Weights of a small GPT-style language model, trained from scratch on English Wikipedia: 5188 steps.
Each number is 50 + 10 x the weight over its row's rms, rounded and kept within 0 to 99. Layers, rows and columns count from 0. The size before them is the row's rms in percent of the matrix's.

# layer 2 attention key, 256x256, rms 0.084, rows 217-229, columns 128-255
088:40 51 43 50 60 40 45 50 38 47 47 61 69 42 59 56 61 36 65 61 44 51 48 24 44 35 41 49 56 43 45 38 59 37 31 47 67 46 41 58 48 50 55 34 45 48 53 56 43 47 43 39 48 38 48 65 56 43 34 57 36 57 51 61 52 26 54 44 47 70 49 65 53 52 56 43 51 61 39 48 13 68 64 43 58 49 56 36 50 42 61 57 50 40 45 51 60 46 56 41 47 47 42 53 47 53 55 59 49 65 48 49 52 55 47 52 49 60 54 52 74 58 44 73 34 49 37 30
090:20 40 46 58 50 44 64 43 68 41 36 47 42 52 63 52 62 56 49 50 42 64 43 35 58 71 29 56 53 56 54 35 36 67 41 40 38 55 43 39 58 58 56 50 57 56 38 62 60 66 54 61 50 49 61 62 45 34 43 63 48 66 53 45 58 53 53 52 38 47 48 55 52 52 39 64 45 49 43 62 45 58 44 53 62 59 46 51 34 52 55 45 38 54 16 41 48 57 62 34 45 56 66 65 49 29 54 65 43 38 52 55 69 42 63 39 47 48 67 59 32 46 43 54 50 52 48 42
087:54 74 59 36 48 76 53 49 50 63 44 47 49 57 48 30 47 67 44 48 65 51 47 54 51 40 33 68 59 41 48 34 54 62 46 50 55 48 54 66 46 65 45 48 50 37 56 66 45 58 54 41 54 38 48 34 38 34 40 52 58 47 52 53 53 41 56 50 49 39 50 57 34 46 55 69 67 59 63 38 44 41 58 62 53 57 60 50 61 45 58 50 53 47 47 38 61 46 43 38 40 50 53 41 40 72 57 65 59 52 40 66 49 51 44 55 62 48 55 40 42 57 62 50 41 48 50 68
088:64 63 62 49 46 45 66 49 55 47 46 49 37 36 55 35 49 66 46 55 59 53 48 35 39 54 55 47 54 57 46 42 53 46 56 29 61 72 57 37 47 52 50 51 58 40 67 39 53 51 56 50 65 54 49 38 49 55 69 52 45 59 30 52 51 53 72 60 52 73 53 51 62 59 66 51 45 40 40 32 37 48 55 57 49 38 58 50 42 56 51 58 47 52 58 53 49 63 53 34 57 45 30 57 57 55 53 62 57 70 58 61 45 53 64 48 49 48 47 48 52 37 58 56 46 60 51 40
085:42 52 66 61 36 39 47 67 50 31 60 68 43 44 40 53 52 51 65 37 47 53 53 47 33 46 50 50 56 72 57 64 54 45 66 34 67 56 47 55 60 47 53 62 41 48 59 56 41 44 44 56 56 51 45 47 62 56 53 51 44 46 41 44 62 47 47 59 53 58 51 49 39 31 14 46 55 62 48 47 46 44 64 40 49 45 45 65 52 47 48 53 47 35 54 61 43 45 40 39 55 53 59 68 52 59 38 57 35 37 40 55 71 43 49 55 46 56 39 40 54 56 63 51 39 50 40 35
092:59 42 47 44 50 50 36 55 56 43 37 34 49 49 57 42 35 51 46 62 60 62 48 58 75 54 41 49 69 52 58 38 48 48 51 59 54 37 38 62 39 46 54 34 54 46 42 42 60 46 51 44 54 48 53 53 57 56 50 36 45 46 29 51 46 39 44 46 57 65 58 61 50 48 62 37 55 43 47 44 38 60 60 58 53 55 34 37 65 56 73 53 45 35 55 39 83 73 57 46 54 57 36 50 53 42 52 43 52 48 49 47 41 69 27 50 37 31 27 56 45 55 57 54 46 34 48 48
092:56 58 53 48 43 57 76 60 58 55 50 37 53 48 51 57 41 52 43 49 44 67 49 36 45 48 39 62 49 44 54 41 55 42 59 32 59 56 41 48 48 62 49 52 53 54 41 59 52 51 46 47 39 69 50 61 60 57 58 50 44 48 17 61 43 46 77 35 36 42 43 63 50 59 44 38 53 62 51 53 48 50 50 41 51 58 40 65 54 57 37 53 43 36 36 35 61 32 38 33 47 53 61 54 52 47 68 77 68 39 52 34 36 47 38 43 45 32 65 45 46 51 42 62 54 32 39 53
152:56 45 59 28 42 48 49 47 45 42 54 55 51 48 68 74 43 48 50 61 54 50 43 60 59 45 46 43 43 45 61 58 34 49 67 43 59 40 43 41 51 58 55 38 45 39 40 54 43 51 55 35 42 26 64 54 41 40 41 57 59 51 38 55 48 64 62 48 58 51 69 46 65 42 40 36 44 58 67 43 39 57 53 51 65 53 51 33 61 83 54 42 52 58 52 43 51 52 41 59 39 52 51 34 57 34 39 54 69 55 34 63 35 54 46 53 43 47 48 47 37 50 56 60 50 61 53 52
107:56 52 49 27 46 56 40 41 37 35 57 59 51 41 63 68 42 55 22 54 66 40 48 61 56 30 42 56 43 34 65 52 42 56 42 43 60 37 43 46 48 36 52 40 46 52 52 71 41 63 55 40 37 44 49 64 67 36 30 57 62 39 49 64 40 65 61 54 48 63 67 71 64 54 57 41 50 53 66 47 39 44 60 71 47 45 62 35 59 61 51 58 56 70 58 41 53 39 40 73 47 55 55 34 49 37 48 65 64 57 37 58 40 49 57 52 43 54 40 44 54 49 46 58 55 57 51 47
098:44 31 54 35 59 58 45 38 46 36 62 54 61 39 52 55 51 45 37 46 56 57 59 51 59 43 55 39 49 37 51 52 40 46 56 43 50 35 47 40 49 37 54 42 41 62 36 46 49 52 42 40 41 35 59 44 41 49 44 46 52 35 54 40 47 48 43 55 69 48 58 63 65 51 42 57 48 48 61 26 28 32 56 59 50 64 49 38 54 64 57 46 59 49 52 49 42 56 70 76 54 46 58 44 49 49 48 49 64 58 53 56 54 45 56 39 43 67 51 42 40 60 52 46 40 51 38 44
137:30 28 40 39 43 48 31 55 41 45 63 44 47 33 61 51 46 63 35 55 71 47 50 50 62 43 38 53 44 33 63 55 44 45 27 46 60 55 32 45 37 41 43 34 54 44 50 54 55 60 56 49 48 24 65 42 61 53 50 49 52 49 40 62 52 49 68 57 58 53 56 68 43 40 47 58 51 55 50 43 30 68 67 60 54 43 65 41 51 58 54 52 54 65 59 53 53 46 34 69 25 36 45 44 56 53 36 40 60 59 45 71 50 53 50 53 43 37 51 47 34 57 47 50 40 36 57 58
087:55 55 51 66 55 68 69 49 45 44 27 51 53 27 48 53 50 22 65 59 35 57 62 47 51 51 51 37 47 49 54 34 48 51 65 52 52 31 58 56 67 45 60 55 47 57 58 40 46 59 43 54 67 54 62 44 51 38 41 50 45 51 54 50 57 26 36 66 49 42 55 49 59 39 43 75 51 53 39 55 48 31 52 50 49 39 45 57 57 50 47 44 51 43 60 47 54 65 61 57 50 53 54 45 43 39 51 57 50 50 52 47 53 34 38 47 65 48 49 52 55 47 59 68 66 53 40 21
127:43 30 56 38 51 45 36 38 55 49 55 45 42 41 45 49 54 70 44 52 58 50 61 44 66 42 50 39 51 38 47 65 41 47 48 64 52 54 61 48 26 45 49 48 63 49 47 59 66 49 63 54 47 35 51 27 58 42 60 43 48 52 40 63 59 53 52 44 61 46 61 48 56 48 38 38 46 43 52 43 40 54 56 53 54 44 53 33 54 61 45 40 64 51 58 38 49 55 47 67 33 36 53 57 49 57 52 35 45 43 37 71 37 52 58 55 45 60 34 45 29 62 51 44 47 51 60 39
# layer 2 attention query, 256x256, rms 0.0853, rows 218-230, columns 128-255
093:68 74 42 47 56 45 35 34 35 37 49 46 55 52 60 55 28 60 47 50 61 59 56 74 50 45 53 46 62 51 44 57 67 39 48 50 57 52 59 42 57 52 54 60 72 31 70 57 40 55 26 47 51 58 50 55 47 29 37 52 60 42 56 57 47 31 51 63 53 46 36 38 59 38 52 49 47 57 46 52 69 40 64 48 50 53 46 54 27 43 58 55 67 52 50 55 45 56 51 58 41 51 27 39 44 60 41 44 46 57 46 46 54 53 43 57 57 60 30 55 54 69 55 54 62 32 52 61
096:54 42 41 48 74 48 70 47 49 59 44 48 29 60 67 55 56 31 48 52 61 52 35 34 56 52 32 59 62 66 54 61 61 51 51 62 50 48 60 55 56 67 50 41 44 56 47 60 29 29 57 51 34 54 55 57 50 48 40 41 44 48 52 36 47 41 65 48 43 65 50 54 32 54 35 64 51 62 42 50 46 59 55 47 46 53 53 43 28 52 40 43 46 52 38 39 47 55 42 44 49 53 32 36 72 65 50 64 52 58 42 44 45 37 31 52 36 61 68 22 46 70 58 48 55 43 51 41
094:44 31 53 55 42 53 38 47 68 59 51 31 43 72 57 49 47 45 51 55 46 58 43 53 60 47 44 62 57 54 44 46 51 59 42 61 40 37 35 60 47 31 57 67 52 47 50 73 48 48 31 37 58 38 46 45 45 66 54 57 58 51 57 57 46 36 54 47 72 35 59 61 43 51 31 52 53 39 62 42 62 59 63 52 51 46 64 50 23 44 62 47 51 59 50 50 50 33 53 57 52 52 68 55 26 44 40 42 56 44 45 43 51 64 45 54 53 52 58 51 32 48 56 51 38 38 44 56
096:48 39 37 33 52 47 54 47 41 63 51 55 82 47 53 55 55 57 48 78 45 36 48 45 60 32 41 40 61 53 48 37 51 50 72 57 35 49 46 29 34 34 51 24 40 52 51 67 52 54 47 40 65 60 54 54 23 46 32 44 42 52 60 62 51 62 39 40 37 43 51 44 60 61 54 27 51 49 56 63 30 43 42 44 52 47 48 44 55 41 65 55 43 53 60 63 58 38 56 52 47 64 46 49 73 41 59 50 56 63 66 43 46 62 60 56 45 56 51 53 54 49 47 61 36 55 40 52
095:36 55 61 49 45 67 44 50 39 47 58 40 39 65 51 43 46 47 60 32 61 38 34 42 40 56 48 63 42 44 43 65 40 49 46 17 63 50 52 45 65 58 42 46 66 65 59 61 63 47 59 62 40 54 42 45 47 36 49 56 56 53 58 50 57 42 56 61 58 45 61 55 57 67 51 45 52 46 43 32 36 68 68 43 66 59 51 51 42 54 47 48 59 72 46 45 55 38 52 48 53 67 53 49 41 45 62 54 60 34 46 32 51 41 45 46 63 46 74 37 47 26 47 54 51 48 48 56
094:51 66 54 57 37 59 37 45 49 39 58 53 39 63 48 39 60 43 59 59 61 43 37 62 62 41 35 43 45 41 55 53 43 25 56 54 67 40 50 28 45 34 63 58 71 41 54 54 50 38 32 53 59 63 58 36 57 45 43 40 44 49 45 43 52 55 42 53 41 36 62 51 50 55 52 44 40 41 52 45 60 49 45 50 65 55 25 31 63 59 46 56 58 62 32 60 56 56 69 29 51 47 37 38 48 44 39 67 64 53 52 42 68 53 43 56 55 52 47 56 43 45 52 44 59 57 71 44
080:48 42 50 44 46 51 35 56 41 47 62 41 45 49 70 60 57 61 46 54 36 49 55 48 49 22 56 41 70 40 72 41 37 48 64 67 49 42 42 54 43 57 70 37 34 38 45 64 57 50 49 51 51 41 56 62 58 50 54 59 46 61 55 62 59 55 57 55 52 66 61 52 55 55 45 63 51 39 35 41 39 36 71 48 51 54 61 24 60 67 41 47 40 55 57 49 38 48 62 60 45 38 47 49 71 42 48 53 67 45 34 63 50 42 55 45 43 51 61 45 49 68 38 43 45 53 53 54
072:68 64 54 46 47 51 53 49 49 46 48 44 50 43 61 51 65 63 62 46 48 62 54 52 53 49 58 44 72 58 43 48 52 46 55 55 49 46 46 51 47 68 68 46 36 42 52 68 45 44 48 62 42 60 45 42 38 47 64 54 32 56 61 58 52 54 66 38 46 57 50 52 34 32 35 55 48 56 40 47 57 55 56 19 46 52 52 37 56 48 50 53 55 43 56 54 47 54 47 38 47 49 30 53 55 50 55 40 44 44 51 56 49 48 57 49 46 41 57 48 60 66 48 33 47 55 52 70
119:46 34 44 35 45 48 57 53 56 49 49 51 52 46 60 53 46 54 40 62 54 53 40 54 67 43 44 45 42 44 56 71 56 69 39 53 61 48 43 34 51 34 55 42 50 42 43 55 63 71 50 64 41 29 70 44 38 42 58 48 58 53 35 69 43 60 56 50 55 48 47 53 50 47 45 33 53 71 47 55 43 57 54 45 61 45 66 52 63 63 55 42 48 43 62 40 62 44 29 63 35 48 38 43 64 65 38 59 55 34 46 78 50 48 57 51 52 42 58 51 23 56 54 44 47 38 48 54
126:33 39 34 39 68 57 56 38 39 47 55 51 45 49 44 49 37 45 57 66 57 43 31 48 67 56 55 63 26 41 61 48 43 71 48 59 52 46 50 34 51 46 39 65 52 46 63 60 56 73 40 37 54 37 53 61 35 31 48 47 64 51 36 57 41 49 57 38 50 42 61 70 50 47 45 27 38 52 67 46 30 56 56 53 59 58 60 37 52 70 61 44 58 45 50 39 56 52 50 55 54 47 40 26 53 27 38 50 64 50 44 64 43 53 57 47 53 38 56 34 45 44 54 57 56 37 42 44
092:44 30 37 40 61 51 68 50 37 48 64 41 57 50 58 64 42 56 22 57 60 46 60 39 45 44 25 61 36 53 64 37 60 54 51 44 74 46 55 50 41 46 47 52 58 44 50 69 38 45 48 43 43 37 60 57 48 40 45 52 64 60 35 55 47 59 41 46 51 47 61 52 54 48 53 36 43 44 64 45 47 68 41 61 59 57 64 59 41 50 58 45 59 60 46 53 60 56 32 55 40 34 44 35 60 57 45 68 42 62 65 51 59 63 52 37 34 42 51 30 39 48 65 54 38 42 43 54
114:30 39 49 44 54 64 35 45 37 46 61 59 60 36 48 58 36 58 49 63 45 59 36 35 62 50 56 60 54 33 57 57 58 73 52 35 52 43 33 44 52 38 42 34 60 59 42 54 52 69 52 46 52 40 56 52 56 65 49 38 46 54 44 54 42 47 47 65 61 52 66 62 56 49 62 28 43 44 58 52 41 43 64 50 46 57 46 48 48 58 66 50 30 68 54 51 84 36 42 69 39 40 52 59 53 47 41 46 53 48 31 66 62 42 51 44 50 54 40 69 40 54 60 39 53 30 35 55
101:49 28 52 47 65 48 48 66 55 44 52 27 42 48 56 53 39 49 40 48 55 42 46 38 53 50 51 50 44 45 47 63 31 57 64 63 59 39 50 41 62 51 44 42 53 53 61 51 44 40 53 60 41 38 59 44 52 42 67 68 64 60 43 40 38 58 49 50 47 40 63 61 63 41 36 35 46 68 44 39 41 51 64 53 60 55 57 37 55 64 47 59 64 61 48 42 35 46 17 51 49 41 42 37 55 53 53 44 58 48 33 63 45 35 56 51 51 61 35 42 37 56 45 62 54 39 54 53